Each number is 128 + 32 x the weight over its row's rms, rounded and kept within 0 to 255. Layers, rows and columns count from 0. Numbers have three digits each. The size before them is the row's rms in percent of the matrix's.

# layer 3 attention query, 576x576, rms 0.0509, rows 281-348, columns 96-191
103:125158125139135166069121123072101120163125135087122145175081168103164156118147094094104121155085179161189105081151056181088148132135154098110088142170126150125119112141141114091150141153093104149138110121166171170139125170152101137149160162083145149114190115124141101068154134109161149141
101:091122067086112126164124149095126126157134106111150118146126111081136127147123126115099110153163065054142106156179081195161117139191141148096110089105079127122087096182095143113108135141149097132110140126158133144056164113117123173133167163129135146137131166176131149148120127078115145138
100:143176166156190125146168125154092112138059101180194127137150100173156131132139096132124141137086089076151120176160116127152124120138098110184093165081145057117087072158149124171111154099153159110205080080118210155120112093148140148129141119140121106120167154135082081130133152133078128118
101:112149074137089104129094077076173186130124169113072139105146111162161144115082127178061125123135121161147125126173203151144101085067069171165122079088131108071090082142169068116105149142161097151124123181044138167118172169041185175079104121134172170109103165068166137135111105162151105182
097:109108140083118113100145113120151080169088144172135107177130150082110120146133156104149104111139134129194135143089134100098069120129112087132124072117101134167185168090169103179152147094069133149124169151101104088130120118140145165104168035132100155162120130118101164069099176099081100110
098:131113136140064081174123176178107089162115131121188123124090102101144077135148133076173166128131100121068088059150063124075174137138119129121135162147141152140124089117132139087138132109124147085152111122061186133085147098138140127124144100088139125120086146151109144122080177128115192095
095:095123100135184150112139138105126127099139073173164149092155106153093168095074080122149186129112060110099158111125115114101085157137154110119153135192074189165121195097107125140101072164086077111141172160191070095172129101211060138207111113140193113103142148171096107114137094119122161127
097:146102116179068203164111089164175157098059130142103165169128181146121101147097132106123079156137167100110122087103116066139168160118166141073150080092070111111113147112186179070116050087122169142134106130113089152125153178083146202163126146182160160103048127205165145096130143094113099112
094:073120124077133181072090145125132125089091124106149074138091089066156182108150085139140180135109113095121150168204125125235107140134053149125059166133123106164157160162122132103177090169111154136144212144145164148124108133127113165178146128087096122131188143185095113135109154106140130105
094:057121155120132133124111168146134052107141117139126080150134096094094091169106120137098171132107131121191154113136118161142126165054129103099107122143148094156112117134108117138109178116141172111128127110112108155106172157081114175155149141158180068073110145098115164098145073114104130139
098:205090064210114127144085102166098130192151108105179192063146152135085089146134111111133112095058119093179125097196123130164141145128139085073099084138156172167074182127134107083108112141111156032101137181145149124138098119130086183150104095076132082126127138087108140130099165111138134106
093:163097101108108113160137070136073194109156079119197138123113098096051052145116101121080172155155104097121164118154161115180087163114119176126120106112145163117120087169175144114107151129145142161092115105173114182130098125100175132182080140116085093106150099069125081151120069097127148161
098:131194138121111147103106193077167139127161123186118067134213135180099114122136139127118110164118143131151079176094085143100156091128129094134136162124158119137084106162130102133147100067118084145155103135163110185147125124137107146031141096132129119144138097154157130184100159132183125115
095:139132155108128187151163133089173105109174109116113121177078121145137147176087120119037152103121156130117087121137083054087067145172062113091141107154149120166145154131175124109161189125133116128168117174102135129121136092141059126125182178102096167114156156142157142144140140121155161099
100:064141105153079102109116071098158136141139113112102098103158157101119151195155066164170074139079156113097091185120103095180128093151094149135137180168192161113141162126122099127153127075148121101104135102093122132136157096117122170197137181103140116166132108052150162111153109189120132111
105:113086107130191130125185088128190137164093111053054190129111151131148195158118116091141142148143176148163141133134141093110153160066138160124082096140196123116140165128170078116100140117142045155128139114098123125111135145062093111122136163173140138111124093157085088120142112152129094129
098:112158095168094161117142196068099118119126090117197136158110133099160167171185089101054158150121146096128145110139120134107140151129113140114108135103121075167144131132120146162188137105119085105096146147092118113148181085119127112166130121190090117156129098080134160062131067131119093182
092:164129134112054141182090147121110134093097106130132141104145088127122129113116098110142150147115082108118146132135188168154148098106112108096119122098082078160134201154161122087126100149100122142106069135124118101075194143104101125136123172088131098118191124142101115133135136140115158147
099:070158143172118115098027118167128137111166121159124160087132071127124115102167128158093129130138124104154114145169146170072091167174095078189165111118116099125148156115118143128164063134165147108126094124152132146106174117167124130152160087181146124076096173074177121137099124140146040179
095:141089106147086098147172124132204131146116109148160128120150103158171166092143118111135109131136191118138128162098117159171145183155063138114096114094102110122181145127122078159111166138117145136085099059179159094155140170112132123151108099149130085130122072141101164112144149181174138144
099:113130093164125151050138111146140100164159113131076136090083182175110095160167124137144124154165148185106153141096112148162152141129154136092157156114158144090160162066143117121172127166140081107083172143088093109119151096132169189143121138188163113125119086111139121155156145191114103130
108:166114135119153140114071128138127128133140098125130124116070199123136088153152155143106107127116178125104154127161126112120121199118123142114094075165133111133126142151188182146168148098143178135138150097137065122156106133145114159173152093126082141068126104118121162112123120139198070143
105:097138171130136139135097105078131198112112137129054146101108143139134171155114098167142137080159101122107134169142175104162050124169086116165149139064137142045111166161112193213090131163154115157130091147140117136089155134143139156112144094122123099091153142092152163123137172135127204142
103:101123101095129097127131112134061126161133063163139132132172123144112157135069104116097133128134128102057127083078129109070159108138103137122144154134189113160115084112141165125152128127111215165121104169079139125085083126078077194110129146171107089082116071126078094189122121087139141114
096:131140112091115131069092114101171134164141118141090102131089089121099112129109095148099115146129108172154069099118139139161042104138095152157143129100118133112232133162107142151195149176106132097145139177110135093156125092090114096171055095094128113065119151122056112106118119135118121106
100:153159117125123148113178108111117154137144109131111193108112118145089098147062139093097089131094102123125131121097120183150126115183193113119067126085126035107106118142158107070149096177144163115147045149150126152154112160062156147136096103106146117139072158152136185086110060111129144098
090:175106126154108127177097114092124137081154130210080102146139143070121079112128140109131182084158113158133200116085105089143076108190095111130134177058152129072144092089189114129127147096180118116178097112135139093104173119162074108149160088143206154121146056139105094157086179118172118081
098:182098111121103098080174115158125128144108122092147095183100126129124118149120163162052182147122113075064103115137135153150132107106110123135136172138124050124189144097138114188097128094124173181149126117114112109108155118105114080160148153144058140167131129147100094095070105052079155151
096:135138084150126110107103138120148143130093144170128110153132163132138115141183070148125125106173176139115092139154216095156189106193062162175143149133111162102151140134180157140141155126127103107125170142192089121148159139128131088167120062106142114161066135126129149124149110053095120085
097:098114187095129115121179094093105110096113161086130073121135089162165133168113105142157176121141143144103156061120164127175127102066161142206132102146095070108127103059140110114105156117123059069124089107103108113108132129098186097180162175090165143106104136069133165117094194130139160128
093:113175136100099084140099079109085147108146180158106169097138061110101088100103150128101120137127084115114073167114140077076117105179162131161145137072138128133094133072115140142094163125131156093140117072108113111153119099130109188118165151072087167094095154125101148185126122092115106030
095:150058065085108114142127194173151109120162178163110110160094149130130094085205128105162094135111099148111174154116111167168153131081151169114062112171045139127132156065167157114148139084161079131123116137105087138116138178117125109128090147106154168134116144134127115119088146160093141153
100:158096176181125086157122143140083147112113097147133106083173111182167146061123220105162187142204116188163125098180118149079082084153117075118111101153174090112127191124174158117102099110136135151118141087151142221194082163129164109123140131196116135123174134143156117135116173103150154110
095:083138118150039118108154126142108119145130124143166132156131037085101140121131149142168154075126105112077112077123183114142107160087163136122133121113147108126143100141145097133148160154044135122189120203108097137155136118109091112081114123082122138151108150116170111124125111140096120168
095:109144058209091068103123162136154199155181147158139118074140151178174174025076110083138083143125117141086098135208158102088153125098087091113123144116166149103059105134108122164177147100138165115165130106121156134092124082084171145144142099092164130104156106160118113221138106172104092124
102:104138191116146153155102156149130147129136121108124162106097141132107147117127149180147125052196097178138091114151172054168113197090102098161127088169090140085121144165134050106123163145160107152106127087164105169126053144123117130145177086096124112149166195058067140125096180116119180163
101:105166125196123100115164090127130125098140136143155133153175145165136113084109161142182124065128141154168133111152085079122117143127094156124118129147157099145086193124129149109184118162130152146044110084131139172119235095077098113124160096054086064031113093111062116117124110130124151174
095:158100130154151147106157156149164194086147159129148136118112124121158128144089086114108109127191139177225214090119138112128156187106116132112127095128087147163127133192119158103107144078146050084126157087129096121108107150138139134129074115165148183127124130102133139103133115107083094164
096:132209137155192161117093141123092132087098078145101086145153115152138119121119121150069102106155185133086095103143150123162140132136106115114157089088142092079159095129177111136177199062110133116129086176100155103110171124051075064147164080134176176111149129101177135135117120109139172139
107:097123175173128145175116125112099123078173112110077104112140126102112180082142117089130157087073134074113123135136131191055125113155066096119182157143177106122169161156134108141137111152091140078155122083124160119121133127145147136144123203157107099151116156141159103079173074122138118122
099:159173097108098105149123162095148189144069155122106136133086124140115136145174114103139042110128172123121093139122141079089144152120138165153026085160084068150122115168095168105103130145145109114084169102129139149102127132149126151072159133104143083153090140115106132197122139175155140112
094:099104118200159148037117085133143088149136158082169108122124093119136157123101140127170138118129102078135116053129155121155105152182157109078085175156083188128059127080130072109177156132122092158166107141089127160156184153140136113133158108134100112082150102140092122165092126164111071180
091:074187091190157079093149118189148158186164133120116219095118196149132135084128045141170109110092119137107116146137099157127162111142141099072120162143085148143130142154114129070113128148137172168158095109113138160142111090189127085149104130159076113089093108127104145142106063141138099110
102:135135085158192100119149083183140106122208177085113124111121185145133138123132047072101117139126160149121071169099177101133127100193126093103108162111137104127118115090131116102122156104129086129126146156125076146106092132195127105123106147119084154138070076143131100119110082093144140117
098:115087077141129136140155113123170107168126111154143121147123147159131133115124090123110154128136125113092144177170140101204190154112142130133146177124158087177157156147144120146140142071099192078123105137096134122141145131131114192127132122110120137149123153145149167169110100094105158073
100:122131130125135065132155139119070140077152136107174086127133114094087128091113107105164187126144054138117111175154207140088170141141121127114132117135102161176055133118114127101147152116158142167095185061144157129125094125106128080137117084095146117014171125182127174148140152168154150086
080:094102099142119137138101104108131101161172088142114138078142099190130147066096156136072180121141084209112166094074073092099127164092129148121093086144138178112099072115108161114075139174153105141159105149090138147157164123126154133113140137136166192133131105121139083111094151139138105184
105:144136119126147116124122140083159088163138157140180160137117112135136089131145063184088033149159171157066113110116163082145134154093157150153034066139106114124101098134115145093111092101180111191065140143187099147081090145125120171072158142110139162121098131115129129137120160146156150108
086:130156125091129088160125116106116154090150116173141158128159122144159113135175069181125072142166133159109122181094122037123127096034152121089147116063153169098101078145146151142080122095169128176134135138183104095121197097126159122182094089128099136114097133122142141160141121121137155134
097:115159134084140167175137164175112121129130057101065104155150137115111112083159088144130122109109098112128107130143171111156128091180093141124158092151161134139146157192138135151133142114152147136164124132149156102208105138152109140162115106154212129180136141088134101136096114127127152130
091:118121146099197128098093127168104085148195135111079127134099144078131095067135155129140122176199163111157101147199110122160094080151106162119161098148144159140116148110133128222085160205090121095171133143146048100136139132156066163110090152131155139162094059170084170128122090101150160131
085:123128111103137136046185097100160083121155116113115165189151084138126156233096177126137160156162143130099164083131108133115092132168168096082091138142097157136111171045142104071145116133093137079128111141095116128183156088115128159110118126084131193143164100142171110060150105071151124176
095:111157136148105148140163140162134119107057113111143150107138172125151109100174103103114081124130189111124134111163193137122187133105139121068133073121100166193155139123172118104139130131130067093144157103104084118165143177164159126154106131048180117167123169164206092087131118109135192105
100:139121097176187156126064112194125120172125154163164136119148170144110124132118130136063142135161085139150207082027160110184109131114110158101145142155133095059093143153117108167130139137136090150160160125078147126152134144150127158139077154096125086138094118116121166082103160126155140116
097:161159144146176116123162120131187133151138136177097060147099106143118155177147085152125127177168150131106144155051116114096125141173158076103106148096144150114139110180166137109089137146192065151110070121112140075056098063168165141178085065103094149158174100140071160135114166122083058128
100:144170123174145181119125105186144138049131115098205120125128190104124125156169100127136181142109147120117122134107151093096136136126046098109181203104122065086089118102160148134070099147095105097120099158099132177072122111142147160113062110128076065178110134186172113157216115092095115094
100:098194136104159153099153121164134163116120153130154120151172155164144120163145100130152105109144126127105133121104063107111125109137206138138115167164115133110125182155126118103183116177142129156088111149099137107135098161135137150164156095127118084139098135134156202166118090077120124133
105:103149130140131191086124111134117089133134105084132130154113137124163077148106134102134101135057079115152118129114107128154060076131147157133061143114127156118074186141126122160120157152146148136154118129104119113157167139140189214156144128157110073138084116213138110126089155100099107054
095:179109147181153124202113122173150124146125096150137140102118144087172144107157148153135180145177134115070090156109120108168115057094127132086158104160117144130125107142129206106075122133104080181105096096119118070151076070105100182106170104105175071111146107139097118112090065109063095166
097:138096175123122156121123124178111147094116155107173169126149117094125177117172094118097146142149127093123198079201107130126162096151123077200157095145176164086119081137141143103162218117107159139088135175113163140092122131168131159232144108109149096134100065146159092167159130086104108092
099:094144121127127150142102144111206179160046087140054114102080194183103110124120070092125100193114195126100158179152106138137131100168123090159146128126130133055135085144085118130077138139125138157087176185139181168134091130084139145135137164091119166086151156157128111101109147125122115147
100:136133184134112134132127130124115154150171065143131141105064141233175145163130118136140146124121134147199092164120144155128113100184095111155120120179150125136106071181120112075156106082093135112122066137114134129145127182136207141109135124145144136138132167112177121084146128132114093101
100:111130176168066097160108184136171171110112177176116132145106155148182093096083147145156095123056192177187098108099099152104190114138121091151127155104097130130115050131089116127133102098140137099109126129187124087158152151167150118065090136090104147105078177099058125105145146099120153184
104:202125099215114127128128126097156154132137058155125167084090139130124117128161142112148136167082140127122123150098093097138138116161207086161137177103116120153147104105133224094128086098123066123154107135160188151095178170171162079130171187078100108111107126139145060082047178131154164161
098:147073112156145149136111078150143048133140082224126119075123148136115137059122135169113057121071148096117112129114220088130124079128169117118105079107144161086168141121153131167135109112106180105104118119119090126139082149114132133210138136106145135137137052149103155102124068160136090144
103:053098122175081154108141174120153130128142141143108133123178148125116143100141127079134180101098206175107072105121094181083162168089078086159129126134169149180094126145086148098143097116109160104105120093160072091090187100135113153133149178138147117106096149104113085112092118129106141087
098:128144065098074130141044127096124102109144129178086159124153120186116177133114097100148097143099115100105103105116177101178065108083147173106152170111186164106085186093110151099133084079057175189091156087161139120159152159119108148120168179108155086116138097144142104156166134231135135117
100:091103186042113170120119135120092151212085093128133128120132156143143110124101118127112146170177183099134150127157076197097126143141111085162139098194156108117046145091086127182161105122124090112136155104109064133127127110123086188126149155138065146194120115152123147137108089144073153114